Each number is 500 + 40 x the weight over its row's rms, rounded and kept within 0 to 999. Layers, rows and columns count from 0. Numbers have three digits each. The size before them is the row's rms in percent of the matrix's.

# layer 9 MLP up, 1024x256, rms 0.0853, rows 790-896, columns 64-127
103:441514479409440486511498514462562516556482581539456505485565521478501535538497472520510542487554482394515514482502524568516524515543471496549498547474553503497562530531596540460508475527479507
099:515472457565519529487536525531522498514556496527514459544483449556547540487538499535532452528451489486509521451433488488554563477507531516515496485527548525459525470617520507557489453566481466
101:461579497547472545511514531523541586498521463572490502514474519501455506491407517468592564571494461450492487520571516546510516467440595489475518533495497473463592455481482497499515511494471520
101:461515533485546501488578506471479456542502477509480510507509471433505500489524442481578557526560434541490442534480579464558490610468528501460521465523516528484482482479456510490412517486420447
098:478498506487462484432465521460455506503479468520491485490472469433493500517529498545446593464562502494493498545528521567444468485444547510412488496571453513476505463496504562571455512497487502
101:508498495489482430497459528439615492527536472572520443504505506499566545508499506547538512564473518510488453551472503521419524519558536482472483495482476479497454469500530548516462544545596451
100:486478470436489485491509497434448512524459555489558509483511450434549484490435455533468508525452543529549505391540525536504532483491509420475541476506575635507466510565493468529518520473491486
097:461532501545485556454520541485501504531454427446490455486460528486524493500483497520476508574404415455494463510469490445508583590532461506490559443483483530444448467446506542509535539534515410
104:478447547490437502408609502458521543459503493448469500470555496407419551517508455494444499546487541575505477526491531490525609456526553482497438509490609544482489541445498532514497503536544466
096:493521465493438561460513513520495472484439432539466470528530521480569504492431585450481511534459438468435522493548505521480507499544458531498465495498499534520487557468481488467473544576544463
093:486495499466449467462553490491517488551508498505489459486481560528569531543549485450474592547544519508479408449451559534535579548527575493423468448436555488458434534552503464560447501444532529
085:407472481446491462449468449506538467537511531471479446473481497480479499493379455429516477495468579483483462477472526562508521505492500503474544499537595500539506546515540491557480551458568486
103:500497433451479509474521501412517480488468437513501427511483492480511523510454479434428432473471502449557517561455534562482566475438491505435487555497440487488528471470422552458431555516540465
095:465528483433455550503474502445461542554436513545518490444519540481479553437528502495506490532430471455470534504514488548446475443464420434418507499539609511515580584474515479522492550552560505
099:508518510503509495531482541464493488467473484519502469496478526467561449463513452488536498503480462517479494455452476489560550509506488486517521511571504547483531515511456469476451453517573488
098:470440442547499503463531516508462536494464474530539394518445473484476481431483456462477494551417440450511390520541440529471535609495484483421494522442490530526480507475505449495472476525458411
089:540511448503392440552523489516473497436499515479454501510554521480474469509540455418556531486490459468573469470496568500500465494516508518438550457587582496381505471528494394564512529486447484
091:468508486475563494443492478495545462448490419562513498467480458491524499495511605493531560522508402496495550469467506473510449468542474432514506538477594491470518519548483552517523507513580457
102:463492432539518462483531495492455502487568502590490466462538426462584455519511501543471502485511478495507491524509420435550501503557526480462458511475500551516456573469476484529518463561512558
107:459480490489432463507533520475486523464499493542487516561527579538479467464510533496542544483489472517494480440525513467539524491470497474498498501526564557462514468510520498555468484501484495
100:492461521523488515529500527420538562522481513537517502501508528599572435420585478479492537567455502455566507472471532538481504492533436514530445427493537576441521500491563532525501512556478413
097:537437486490562477453551530480518509499556516541460476522490434531568492475457444548522529488521457466507417501414497531490579538487479432467526479525538513464482497496512491516452438445528587
091:489435498558471568471516508471459533485505513470536553461597514514450456504469459549446449562481530548545397455445541508537587509531461476481504516474553482499501492532533478441452470444541448
100:494476551554487546461509518436476450529483457486495477436456527515513541516485503446500443463522467423448529457469531483506573554521543503469516536492534511437522554507417474515454472518533564
103:484528486486446552482438523492540553494471555505585458582492430471477573523475530526452454447448558480510543549455561536497466534522500403465447510476462511487473496513532516513480526515541542
101:530507542552428493486593527490471510523478476496530366499482395435503535503525516505494514477406490514540463519458447422541590514470497520494534506513513522491498526489490510460434433486447484
098:452502460579532452583540510517428538457458462513520510517562555508502492534458524484462527559457501439569526518420558531461493507524519484457500542571547489532515485541469480530535474493577389
108:439421488442484476551455536479445499521538428509496514413543483463506535505532458490467496500504542488487444540420546498493517486471493520507385498528579486536513518485505515526553469530503451
094:452491507557479491466493504493484571546494493504465450554545527435530574535533524446475481464546454491494457476512508535507476530457461457457425501500562513465357496437514536517531498499525546
107:452560516493480523568482533437523470446554451520573419427475475475513452469513487544496441466510574459513426468538484435546469474476549428491531501447507630433561429428555435462505416529576513
103:501445463497452465508491554452551493525443498563510495450493409462498499485571486515527501482436565491566471520409536534451511476510453529495536480485475509519442497540566441564499497537518407
110:450433487514521497493537504520529493424545572451499514426451477508483515575435447467524453502466544513534471456465537391524515509497546516478508480506509539496529527483507475532503519466510467
105:473469522482515486522511509568489492468487459535564472549518459489496467559529556505449524509497510462484531525496455473504405463439552482503467524434457512491506536467457462518474482551584547
095:482491525530511486461604507470510462570504503402479483463407494537480482522506498508545485455403563540526522537488544539494512561486536497454513526449498476439495527544544453495468466518547397
088:500458518519506532485527515504484539489545531412540538511563534489482505471523413490494416500545473488465466444493499481559470596511475466589407501495553522455531503510542434466509516522490445
112:515478486529534487471525554473504526527521494533464458539433425480556465527526536489514531533445488545534494490506518501508484489514504506463536483397493463439451491460465537499534445575547470
098:531448555516475502441487522470556507504489469519505466489489492477520496534409473427445513437526510479467573507513439505508483480536545546425478510527553506447474528486541505533438481489532527
100:475497479470551506565387536452498518533444465614461443464501523522510495552504539486486497473425449555570497419492536510568543547523541455514477528459416501501522515505519535497485532499531533
102:479572482499473530462513547494582502509475439465483480515519542507524492532453572455488503478469510481518567490493515512488513542402457452483500559517475481481513584509525574548490556557596476
094:484434512530497451510473498562464509563437534499491497487525559436490510500476495444488475534501464444500503492430540478551489495491473505545408546527504530479484547489480553530492498549521531
108:487460481525497552461446528511469543499528386498575500498538489517487532423521518529580537526527463451520508454462484499511599509423459486478464459535517544502486498566474462469425453477553487
098:448456441556508523543598552438499423533505459620526463542527499504395512579487466492450509442436511480517447502542524552501461579464515492502534483498484520529493487526506453442490427482515511
104:492490471499475498512455508480425521496497490518495501479496482468474485530485574443530561611500467541468529463542518536564534533533491521493599519514469489490548552501483449490493526499483471
096:532443487532476522484549503513506537443457470484452496485517461480495566486518443414495566536472495491541566476558520477613474532479442533467563514541512561476528416475474527452472516483502540
106:501452453465487556477487544456519569458547496487473496414522534490432431480473486455452426576495533524542501440479496470530529544484490513474523529504564508485459523607508505496572450517610458
096:493394484574541530545501533548446544522549493510483448496593457464510596566537481456477467571499441449494555491476467560479492478521452478437501448512471480497533432509501467465551488529516479
100:490528466521458542523497515402456487515490402518539505423503468442490487546569469478496439515534537474480464453510494460524481557415506478462519497463561454426451535549536441526474492473460484
102:516472506537427482462500544517536445518486528440494496493508462464442530615483509527507422522532460419506516493509494509487467513531452514544549489461554495509514501517488435471546506517502496
114:486530472481486513482578534445491496477466500500558504510500510414498525537505552534447475541449494470499495536419497493469530543549464576523487495529492514490431471508433439453543431509515441
105:478511450467464447428426529454493523498506385425504513515496518474561533456511508452561472451502473462426535478406503545549551536516518539401460549467417503525559485530549468521427499484569455
101:504454525552530475508554556580489548484474468492470459486512531537537504453480455510481557492488541436524479412529502534502474534526508482441506497544555550443504493449487474495464482443487509
109:449483483495530541459431541493500437501481551544603523505490463475531491510468515482567522468526547412560444459476509522507451514455495452553493428550526521504549526546544501495465466491593510
111:521458466415466543460480517467469468558506470473527473493494450458555505460514450522498481506518495489496527523439497496486492524505430499465499504447494488499410502575491502564464560520509487
096:490571462518481557484565540504471537446457471485559549539383535441516484473578558481508554469487529505538499454519492605529484500476514441519465516487422581474460500526524539536471568457440483
097:492511463514527497467595534510487512413531465488503445575541489470483435504524472565522517531495529532466549506576523515460516538435504509508530518448498555553423566457509523519521493521464498
097:452480554454423519512503503547464492530517490547481479494505490530502495510557460502475503524499509469437556545459493531524505483459555437449508545460509500557486526532556539596473512471503518
100:472520497466485553519496524516434498466511516490479506511507481486454502478577459499461485495569479517478500454494525534568513507441578516428469427455547427411459498513413510498497483481541506
103:542536442506467534472437512543461513448473451533545471491479476453514537501501528524463516575513350452493505473556522506536443497488551505490520568496522426489463540540456475427529477530531487
101:499438532534524490515555524495505545517542539448509455432412548473540486518495477436536505534484512561542471522558608439452432512513553480443512537519505522497414560503482467542497540522527443
110:425445484489476543544570516479513517435404477481547442487493496443452451428470463436487498521460540485449483487488497523474502528517488506443447450470541444566451540515501520514505486503472488
099:584441468470446455528508493430467520445460416532517556438508510490508576480554570503512455500499465450482427406525480510495467481567520528496510495441512521511484515519556496480529516526471483
100:444497426514489491486525505508515594463474468524435517466488499532462526536424480402473597576545482446546485516503440545492506442522524439489528512492462487510520524521444518480474518524443479
091:512503510562458501487525518499455538473529515430512533451540449436442467511568447470496518479394555579515511504529532481552443554497487480522506445545539510413547480512521475509483551445459449
100:431516468507598544534525593462459462571477481535532553450463526464491504482503551505511478461553495494543473489458607455508508490572582509554499490433461520474499564589503462535417534500483502
112:452522441503493552480493518508473537490444504527484508483512504420484480609445461506516537468454514501503520413446475534518496555549510491472460573471474445504472468559479528413477503483526509
098:462426540579462440532554505482466570520486517463471480470492476547463526510529470567475582483474554449488430533524489517517551521457473498513453482413475483477495497581512493485492506547558469
094:421474505467538545506487550532485434503466419521456494538474512483521466496523437464406557506438533500487535502538509573452530515534525498456579500452511565517515551487467570477494473490503495
094:474519492568439498504525485435529544480453528555448479492554486488491497556504484452492548561496489424476447506458534541459515556445496494483572487468500532482472394485515469526486453562582417
111:496510520536407537516486549416499544508479575560459485547420568522580567517421500480522459554486513459519511529469510531508533463541507424466527478467512549534535499552464462478513518552520540
099:512556538511468480446508501492506577516487550525523500490540482514450512581460489466546609540546454479455513485474434464524472443437468441526483530465541526406584530532536484494516467501454549
101:511497477550572523492504517498526539525453532507537415505613555524533584505503497391471516454459448495499491422499506518476522538474485470441537437516482474472496586468545490462484471511447530
101:471487425500410527413499493492498484510546534520525463510498521513540526499493502522540469443542511413537483472515547517505504561475548414437539542509543505457457523534515477524509560532483456
094:439461570441421485520447509518465503462438503497510522499495478506465524511486472453451454464445467491546455512578473492485511559476506493474522463556503469475480463529474497596476550435512520
102:444467474492497496478521513460515484502464479500536463465514494509535517530477441432521451480520494557500484496478557507559532574468494444489482560475554428564471510562596488463584439510514549
098:539499481528481545514529538502463534531426435498503531440489510423594463480508500474483456578475448560424478439538489582496564549524503512461495488500531492498565529577538449492418489513483476
094:491483449562467468453472513562528443478504470463532464500524546505419522461423521522494496532482429510578477437503538482542467504481478536485456502522478507503511522507496519531567529530417505
108:488512461526488501466529511498463483564500467490446530507453508487457518492509460460517526495471494550522505483469539528519528499551573540534482509556503497515561522548439503391463535559514409
102:452501493508498492538517518512497466530485501582545519489513499485504501549491510474472520410503470484467439519511489481542488532461528496538514414512491537490554472509517502554497540506486471
094:484506451523579450477501540449407486482483517472524543502430511511473477467493494524516475530527502477572447513439538493548505509530571488459485468493494457439485523539533532431491552437471481
091:506495476490398478506497522536538486503474470453537529522531529439514471518562508417424450437548529498583540438506447438546483515449496507536491529596510473451472527495494441552468546506512403
105:504514501532460509513513545539436569539501490532528496473483485472533534460502487522486504496489500512586495466484497526556502482412515432540415422536469619474464432526437495485512504524472600
104:500511550507527445523547556450484557483539457472518509544548550494493507496558527518533504485494507572458503475596493525543473484417541510485543509489514510425497461540595502507500581557454446
100:457492491497519530606539547473573489505573506485637467465537443480493551533514497556431536481531527509498493487512527523469527517539497526382513465548462483523401450493499502545510496497511487
103:480503456385507544547483525524488507448513498532443436462520476414494540532469532499437558487509453467482515564493523417507524520454459574455501525436527559516485537469559473500469531558520502
103:446470489473444533465468511448458524486496508517567522509610479476477497506474447515446474537491549473584412449493554510491479507491522480482446532444490525505512422596546433474486569494538442
112:451431458510561477469398520509470473498479511477496520526471570544502545461523485476492487436397458553474502482495494547493561460510569514485486543494603462459442525579599571505408582528472473
100:435487559489474536472464549534489513474558462564537497478474494506571521491553556477548443529464391544437532499592452512532454581427510474523494425463461512497500469546452460507506524576448474
107:502471493532442516511444533499477537565484494551521574444502499533542513470536520519475538415508478517464457556418522580474513531489496475469459580491506525476486530479522442426398452523495496
106:517480485443483472478499530415478466583524437458544487435418405425553516436547562491499459488496473413476504494495498560384476507499438518486445516514533554543509472491532502436468493510546517
101:494477507480559542457397514513536438530423505480507568515454484431503479475488436509554555536476470422480518485468531527504517527433504427465503570466536543426512603507567430481491587532471481
089:499507532496552572457525533493542447537499454504532495500507505444477487551460459499476488462480463461537561511427516578499497485504500485479477516546498525490499479472504558589526530535496461
098:475428480527452548497499513516476560441492471534527457546523494514478474400513467514501380491598492507569529490510541587514543558459546466501444524497482536533425461503509523498444449527482491
104:429416463479487589464516530484532535518543510551491524475488430458479502501531493523420592563483430525513519517471448529581571497499500491443434494490530433450497517527539509464519528494489521
104:492475438528506556497529516500504554404585523553495477479563524504469538514513471537498584567473517479522455490555529494538512491464506455517504522500545594459460559504564476453535551504480537
103:473489552445458498484538541458538480436427529488532530521486482519466479539477529505522555441504430542517480493566493502499413595476523523450516507439543497525492467481460448500506497479438398
096:499471495559514467551509495441482517449466533524540488496494515528467495518562481407442515473483478514487499488535465510555489551547559543436539455538450548448470555498444467453490445541479559
099:448546519486393423489519530457514558457511468514568494416415451527505551441519511501472482488480552523516533504527401571505455438551550457465491460482522464480466533499484482555469528488444532
097:477514456516456479460503506485489545482488497518486470496523457436481509463464527452571514534503470541459585408533538509483478414485491496509506480441506548546450581523496552585545454525550531
099:480508470487531580367506556523522512493502448513527479467407471509447458499444522472475447601508488537471476472516503497569449465499505520487532464441481492488400466485535398461508527508449494
099:492429521499502550454522522468456566508461573578556398467455450418470551546412511623448506514515486489466554534510543560507481452551510466474479538446490513538432485467528563492513522526512564
109:477546515435452585507522525513530461489500456496615502530478520460541531547467490529470496487542512464481440431476516508513523563529501506478537482470534523501526452493530557531445555476548520
106:466454582497540502442430537512510564525483428457481479565484494449552464547480512546465428562465468542471483529532488533516571522506452433494516485413522498492482550513534488507494549551522506
102:458479493563485479526465509477554465507495490551498513451581529527467602565498515478474499512579427500538486495534501456525550497492499461527511525526489494556496491522519532436509610533483464
104:558440484553432511477476530508398520485583483552408527429475441473513581481471524534481542525503468390472519511464543474502578510455440462460505494507476507493521485503548432396511487475478510
102:498433479545552560464566527503464554485514525460506505505447348445560514475459473534497467489493527468458481479454523504520526550472488507469480578427510502456497464559469475484458488520570493
095:504533460513454481518541503534487550493457464457514489482608478452417519473482447472465515499501467531527490454529510504478459544475424480458450515524524518440521513511491472533450549545509517
095:438498413467466512478529540498521518491439425549549496520476468517524495450488536475479562533575448433536487448543469582587465501403489494441501476494523592517506438518512553547526455477440490
# layer 9 MLP down (transposed), 1024x256, rms 0.0818, rows 790-896, columns 64-127
102:510533516570497541553447533482472509492436508474525476474463525444496449474407422548464453492485481606505484498570523504509480527514553553533428457530519505479397414536456486567414523451491466
096:498458478513456481481544544500580530482395520447526466436443502476495565512518523522475570449509459486488496554549486524469507492513497539507497407460518528525455554445423508407567445436530456
101:535471563476498494424529402494428473460517508464494454556512429520528449474522574523487497512419499532494468426522482557489457504499500492522449547449554552427457498582452537497486450525443468
096:542461475490516522499449544540484493517451482575500520473546459550458470526520595518497425585532525395547503439487500495434509468535534501497530541476523521473460465509511526492626529519509529
087:520481518492506486519547549438445517508504440490457456571497518515477532477582487478543484527421471452479458502529462574461582460482469467503500452459543458560496539533549463536529566527462537
098:500522578452522527520589479522487492496439539436475547509449420579563554524425540510463478452469489482514470467461556472497509555540458503554558461537505536555497483543498504528433461440533527
093:598557512533513495461505521493503503568513466452463499487535527470457491489483507500472478572555591447489445535487433481499493488483513525534535467459479435532488581392495450546551508483552523
096:579501479458560439533465544473551421474561539479491466482549522507466538539433494538510487542504516514454528486512462441561502495499535486480539518472476548438516518540459522487454485474459489
101:551570431489569478577455583484432474541525497551502439514456492477582535525541457531481492478480487484506508486502521548480465490539550529555548467474516489533538471514486425512516507490454541
095:529493537436449417481494500488465438497493464516527517553541504528529502552453559604386457540500502558477477526545419527487460523497463573483463531527499476528519496522544515496517510466519594
100:465470547574502526515430541553490527488399531391513576469510500497498442483438559474495450463464530484498558525468468556450468541484476492559493470546495486525538435510491514490470581480487496
086:533493524483473522498510416537560470430532479560496517487485517510478458500492585523455496492458424547546529570478464442506506515540503546482430527485516475533457471510473482462479435516532507
097:487486448442520513522518478501520508428488511456538509540531540463462455463518495511509503429500412528515456562414605501502473498497479485516510427491451440548484515476496548476517532494511572
098:523486553461537490507466530457545411510488555494538405472521423541476467465490531482431523468519489517507532565418500513423414519526527536516485460449443488454545512524529490568553504539494551
098:512462491507521523532569448466491511566542529482445425524462607553499527470540472479440536506536509440480471499580485460554527444534451569558462526496464471536516482443575555508482573586450510
103:575489580508474510546442523524506473454500451474472437575500532503461495452459490491447435492479579514492535477522473441468438528533527576473523542489474573467507466536458498526475472483507551
094:502517476482502603475554502502503510631492505574463511419440502518555455441502516570473522485596559463459555510589464540483591464479457501529466488428486442522530467512505542578482500508515483
094:559462497505543488483496561528522505476493515448457557425463512548526455537446444496484455472481574548507459508523500492468529545502479497579517477510491596488521519511483502527472513518496506
097:519557518433538501445515402536496466490526539465481451464531469528469471508495450471564576539568463491487518488525426490503527512448505482496473406511521560546529489592465564492481523556541585
112:541499445459577541477445544580497529539482500503429490550553504489545517544584471513428546504520456469481469515469490549496495506516525558473490498495476503459451525509437526438500481524519433
103:494544419515537449541515588455546455548554541547526585455473512523518562496481510477438539492493441512442497473447447431488495528457565531381459527493486500481567589477433465464474513507544461
096:502514513544427500502567425570493495499462536507495510508493502503440457497563458521438493440453560569504474486544498420567490444521544510495451469459515490474476485420530518549502545510497461
081:460512441484483538481546380478487445482449430538515483491403515540533522490473501451546557446533509443443561489567530497505493524484488473448489540545524478508433485476501502551526488508505562
100:544519459484503525484526570529473516493501482497566564452551532422556556490458438526522490512495491523476429494507455580516538486456515534500487503498545439483434490508455508456510537444500484
102:549536486514548531538535566489516474534492399416426484504501469483495478453531516525470479572549460505527502505467545520483546559507494514477494519570567543577548494499475477492493539483462516
123:517510484485543464521524573521522506490476413463543479531576490443535468477569572501456587475477531500519551498507449488514522495445541502504521501459461571503529502513508563521511440495410454
100:476498558503516497489524612471520478520478484463450502520528526574449405538502465499513520496554514524422481607527492501528522505503478512567511522445518474520484483505527438503403437533396504
104:537457521499471438505439534435589551501527529530563553498487487479435599521439453516485451503470523466447500466480552416525447516531477505585502511567496460505453491530507457515487450491574519
095:539530581458507487478460520479456613469492453527521471514533509504456457435465512520549464522566519564528545552534558472478553475457530454579442544480549496478518559527482485494542475495571500
111:569502532531443551486517553465524496518418468530500453563531514430497434530465524467475517517507493540466496545505460532503514590580519557476434568451533487542481464509464516475528464527494567
099:489509499473584468471569548529564521509518538476477502451477517465457529495461413511529486522577449521498499530415392464520643416443499502516471513439526482493534562503487499476481567507562524
162:505421570493514470480526454521500514507573558436482499542493502493501460579444497514475520549480549479537471496425502444568537480566503513495420512457558553502540509473514456459418611447579519
096:484486512417509429498483542504431488508548486536597485510552480545503534536543511489569508500488503474539472424525464507481485558425464563456568512487490521491523485564551479434438509510462552
099:491488454525466530492506451527437514544498474533500486489553489517479460564519507476467523473568417489574532476486451482490474440468479414524536481498447587422526446436482490566563502558493499
084:481463492483509454504461477522533468524509467598473425540549483515520459541454495477459576549459519530501527491465447530446533519572582500491547555474499432505476533479497540500550476485535530
108:488484489457566462480467616481493522544521523495436504533503536550554567530452488518546529562448475438506469499495478498568514538495537488508502570479442470537512500484449539491478478460484453
098:535507506495534480465446611473498559474435469506532505486514455456513487440594442541554512532499575523471445487573475500461555518541503477477592487519475522530420522486563464499513499494410486
097:587471514417504537516509594463494463505529548548483493502467464485537459419468474506505509469502503551507511583513478522533460463483456484549463464528548589522482544540458488522516499548460496
102:494454506528472438476511527486499438479476483474558503535453558458506465454522485469464479519518455541571521492483520509422480511454547549439521529444572514530527529528584526480522472441521575
093:495577491530568477505512616494470508455477540502495484476434399589485489460486495479485438531485482481419458471503510498490488491477526548504528466456482467475605509535445513455498540500477519
131:435461490496424510566470580442553469524532463527489568491480478530495519523399440525517495490513511500496488487398497533533523549550495463542509568447492465521510431539566496504429483499492514
099:500487508539509472529468483579539376511507472466453480485462523578551488434478452534500476474483566467518551526517519490477433555488549512498477591511463458491508457466565567560449521538453531
104:574409546485535463488484515497542518522508575437407460481532519426517467541562536456528493497510491514513462528412569472476547507417558528445450513481576447519481589519528485470469469492530488
101:539468499491458486490488510517539493489539446468451490508492515540481521463429418524478472501556466440491533504572525466512441557500457553471535485545532487491507481470468514465450559479562392
104:515512519513459464513526450488397450472487475501559566525498562473488594452491402437513469494452483525556546525554503488482491461525549471459452480557515456516501466474488531563516519500504545
084:528417488532498567549481575549508520534577503496454521479520553436487541533558482530529483572486423475484409540446518543604481491494528525545518415553448474463512516494490467419483488491515495
097:520486496571572452526523535505479429501478526554483504461448528464515423451453439507496556512476477547497490487494506509469644507508476449525497479495468524522529474467496462497567503502496484
096:543418513581543500540487647510496492509537484503505524528537540505500525547508576427507512539464382427438473481443435525470558503519489523501534460423504504501516490484524480486494434486472503
125:498509565529525532472520536532455486549540499434523496488511532547408484493442510451490421494543483501476497465517518459482470521464464484471542515544510472444472546575528370561536436487535474
104:592457549475520582468476489474504531470484514482502446535477483507526498514535468486511522491491501612525496521530521443488490502507497539483547522562544545418505486496564547518523522521550508
104:566523582502552564500477497484500441417459497444521551513527501483463447520456525512511435465473479544482540565430472497455423524510464497494457455513448497510556532548482535575525512423451470
110:464464408490555480537518569596490497495510512388455497482494524494511469490488493474550581477484483461490506474504526507573471568474507454537496549466441564521572493474558515486530479485428455
110:509575519507459507443551577504550533544464572534513473558415452553480446537491564560493544495443524436473483510474563502459553541507502541533471537381561518531480518511573506528465476493481471
095:544447519610462500526484464480529497538507542487564490450442510479509536456470542562525461542441440479488477564444441310481495502419538582497496488521511521525536521495484528521452408525517468
095:447536490502520420506463551502441501439551448516514495531468538492434574482465511516508537507478498484505546443442450465525547409520533451404478567496529409445517501505494520485463520479483521
099:494520540592594529583523477488522510451456483509523506529507508512479466474559488457510502446487504505508515472489496519480521534465587421553555576458512501484447515508501489565481487445525517
096:520543487481518458525511491485527502538500439516511517527610477491487525564520458495554599498517499550464446481489509377512458446473534530519460484502402519504492518487488566474442492423570542
095:489507430515484489509514511464490462490456584488471560503520511538495430497533506532547599504507427478580502523441596499506522490525537447443485490552458586473468534504548524542516543523489521
101:540582515525441459513539523508526493541477503554542518549481524466489548479417509569464460469472536425440504447471431493560514508517452507492480458537458492471567471488413591481497547529513525
118:557552578512474517453542593546521511480538466548536502563539487495451428512546486471461561492460490506497478412561561417495459555550547524477575407484445560540517407520482517502486504471548502
104:452542463458612558456553585482509394528455518471455497543466508475539420492469435493467486503473535532480510582539522519482474418522529497530423555611515500452544536415501554541494542498575481
097:489524530496552515486491472494626446559479467412500510511477507532465479521571568506557475539563497531496542396484491469513494508487522552450520533547522428464476400535559478466456547506533479
089:422518463439529493553569626488543449454529479475543438470479507527499499486469536502521462495573525455547493563438470538550578445478521521418479539509502461584512536544531548495469530562533514
112:541537598512383522542503389483464436438447466529471483512470445536453509480484475493496544503451536556560544532491461556521505497563464516534475495470607495499434498424513538475490438476505503
106:481498530451415489516509533526509540553422457531505507555517495499554441582515486482491555545501473502452535493544437503448475524412528483477482515539516529523502526529491410572528528519531439
090:469510510559539557495512532489550484513546470486418482438517461539518550478472506428459478503476542547441522455511529451494508506521519477490507504573599467492511466477482505549560510486514472
099:526517485520543457571488453522482471496539472482547521445560530463484443553497536439490599505487475548522485461407473408495525437455446493589422530489481510433507498483510572561548539448541536
099:500531419528519510550450558508463455534580446458461477527445499478522556543525534471480437438571497541474512467515484559489513418530508473483530424491503482541504447534486477471578556429499496
105:502493511512539521549556535476476482535451473474522516513471496501520535552514436475477520475504482544453478509511485500516539521460513524554539435519498374498503522546436493517488502475506498
102:514445520488561498539488417526506506490547496506491531471509466451518484473528534527501385473463502516476468496490532556484470541572553482461531490568486536567469534487433516513489521505504492
104:557494554547473470478468517504521512538543527487478505503453528446470474510497518558488569502435479496474508512486512492538548507519491544451536553591462511416592457537471510480453490430552500
099:536471477549552477506437486469529532461438480501449530499492432483507468398536537554513487477488562551507558559544472541534577466477510497439506481491546583431508363563456535561487528468439436
091:475498460510518458542585579524453491571456448409469458551508503444567449482535475488568589476500474498458513534503552502439475520490533509580425468545469501464580514514485520455496528554559449
102:526520530406486448532495438511550574491459512584511472497552483463521555459521538431518533502497497444466533473493469489425555494554509411552536519469434452497474497383494551496512487485505513
097:477462489447491515542550557505484499505576464573509470507490499529529494464547504440474445490489526501439524514588437479510525419451499510481526564487458552478501536532379501479463530456494545
094:517504466466487551443542647555443536404521490483566508418541458563521439557490493486560442468487537519550524549475453454557516510581493490475497508419492488473444489489502477486476522503464513
104:477482405459463491552432509509534479512452549474568389449514519547539464504455469531484456519517484500570533501509465515456469538494539472490481545546455480575474545504502530590535486443434560
099:506587563476427489427533469468511531476500489486462488543499513531524490481523498503530474525533486541562443579467557476458488440499502467491498522492516514487466464466457483410492426471469515
107:516480561515505475532507340516503481404485578545497517581548487483418511478509458493455509457484459529548543493557425541518546519498463560478503414506501502532511540405457462547525518544515502
088:522511470534512572495499503457454522516463519594518493499465452513487533489455476566561544507443466476440493544490549511492565455540509412460484506427473470497499519496417572479536476453545566
101:551422482516552445450500493529546464569474494571492480542520475520501536499504442496492456505553540526425501481527481437546450477480525573562541436542469514498534511572599478479523511472465498
098:534500485532567489489503458490513490513528485504482473525468480539486448495445447433493451469462472423498497557471529448481559512496558488438436501429542529533412476490444478453452500492566505
098:506580546478560511495564482535494499531523499542517475473444534496457525508575577499571485552500528468450522504509499558534399485559497552529458491506501466547479487492497594522490490468484508
104:482503537410526457471509543514569489489528580465462575510492627509427473510493548543520557486490569518530526502531516444549491482538556503519506469498530558491533545471558485466509591454478486
104:553521537470495482460555580475561500546459425454461463470483533453515567524536554535501515480515454558485494478515504525517521481472512536487537486500496412490450518526537490506500475499441547
105:479495489449558476463422517475466578483507465426482490537451494480516500479449525447501539474460540445525486506468498525552473622448461620508527502500560532490518553455535558491470506507457509
105:491499398454513427532577397415555456545576477444490518462529493528527484534480459517474544544506536457571479457455492570499592452548518480532495556467520445553524508527503467518580501433514528
102:469508482476493508527525520382527532454489445487482407471511505470452503514466502457511541502599550460539530459500516462483544457539526527497447496524543476505482584476484525518476461494533461
112:450508490523526543462507548528497525537520565449460516528464537530500460512457493491408524474429541507493523495523541539411545499474485470445542524471513463543461448488445509487622509446565490
094:479549496558495524536497437515517483504482504445480431506481502555541477488464595435427480492544462553523470501528534408469527468594508516571536452487545455509479420468435582484503452511460512
086:464487455471503412572517455475470509463529517443485523542485448503462460462506470503457482496477508508420522496595510487487519578472504489538574522504519556479488466412486437515550501539443542
093:445534452436541491468462532529445531515449603456419518518509508420612592494480568497413503500504476511483510526544547474447424486426450495545468495492523482458561483504472488507454525545560512
098:514466506487478461529542492527551476522513528398515510563444479469441470521547584502520537519470459518493441561514529519519413449433482501486500480531592521567505499527550481490479460431490482
119:516642470488444540523542499466476482444569528463537460505492538518411501518545561501490604544423549493514569518558533542506443528503478410581530522511439561527474579495522512477519454526488517
118:493558492481521493507544446527496571491465523444502481447501468517482517546540465518469599526468420503612523561459463499575479431457492414528468473564513497475497541483522520491613573496547514
092:483504496447468524522460568480519472500502470468484566523513507489509509562502551554460501545479526478503506601517570467470519472561483517478496450531506492484531457540498514493530597513541490
088:483388499549526515471503544510462503583504527535472415488531527449556600564474466502414469528488477448487491569458519528505494559538529515429489472457448554511477527546550523563503536491510418
095:492495473511493506433513534452468472533515524458522569442547466495526515586502519477493498481535506472479466528483500482431424495486490515500523447462490514539538518569532512527451516514575538
102:510511456423520428625398498539479524548508472499529520541482496506433542477508496521505493452491539492513479580454522481498555534502467479559473516486525473553557513422529560484461547519569405
101:457524472547503501513550540535486456532506462499482536539480563452485511488608438480476428570531461512456481473543510503568526555558503564529396491499538423513570493602420449425493541465592506
103:550584494518517528434408460483516465444453483509413513538520501528485431509523514454483548560487521524361442507478488436503478523462460529498479556446511510504460418488542408457436495481554475
110:499516506443545477487493566516532475442498492500509567580516540476581466503505534538513506435557458549498514407632528551471500469482462529497573557495509479507489490495473443459547480478495524
100:554516487486483507443553473498461501475528555475486478500518490525488594444481506514480486585490467498524471450477448464526545514406485503502508514530494523472545508539538493489454576437533503
107:559479507563468513492442520531524473484456533519542499527441526437575477483473545486469453500441443501549473494580474455578490486482513545476509544515494490476470538495449560475499483578461438
098:501452462525502471496476537557596514533529430513499468435510571489484484420499519470473481455544497568565523495452486497544485468566443574537450441520511537556497460539486562493557512497457469
101:445551477397454518510515523541559422536505476520549532428491461447527486477455498504510483466484477501435508522509506492505477516496460480451576490526470491510545469512460551498468492479530500
099:523490507501523515484578455509588491503534531448433504440454433464467472508514444505511475516387528495526512481470499432466506481545553538502469547570440506525556514498464543517471513579529530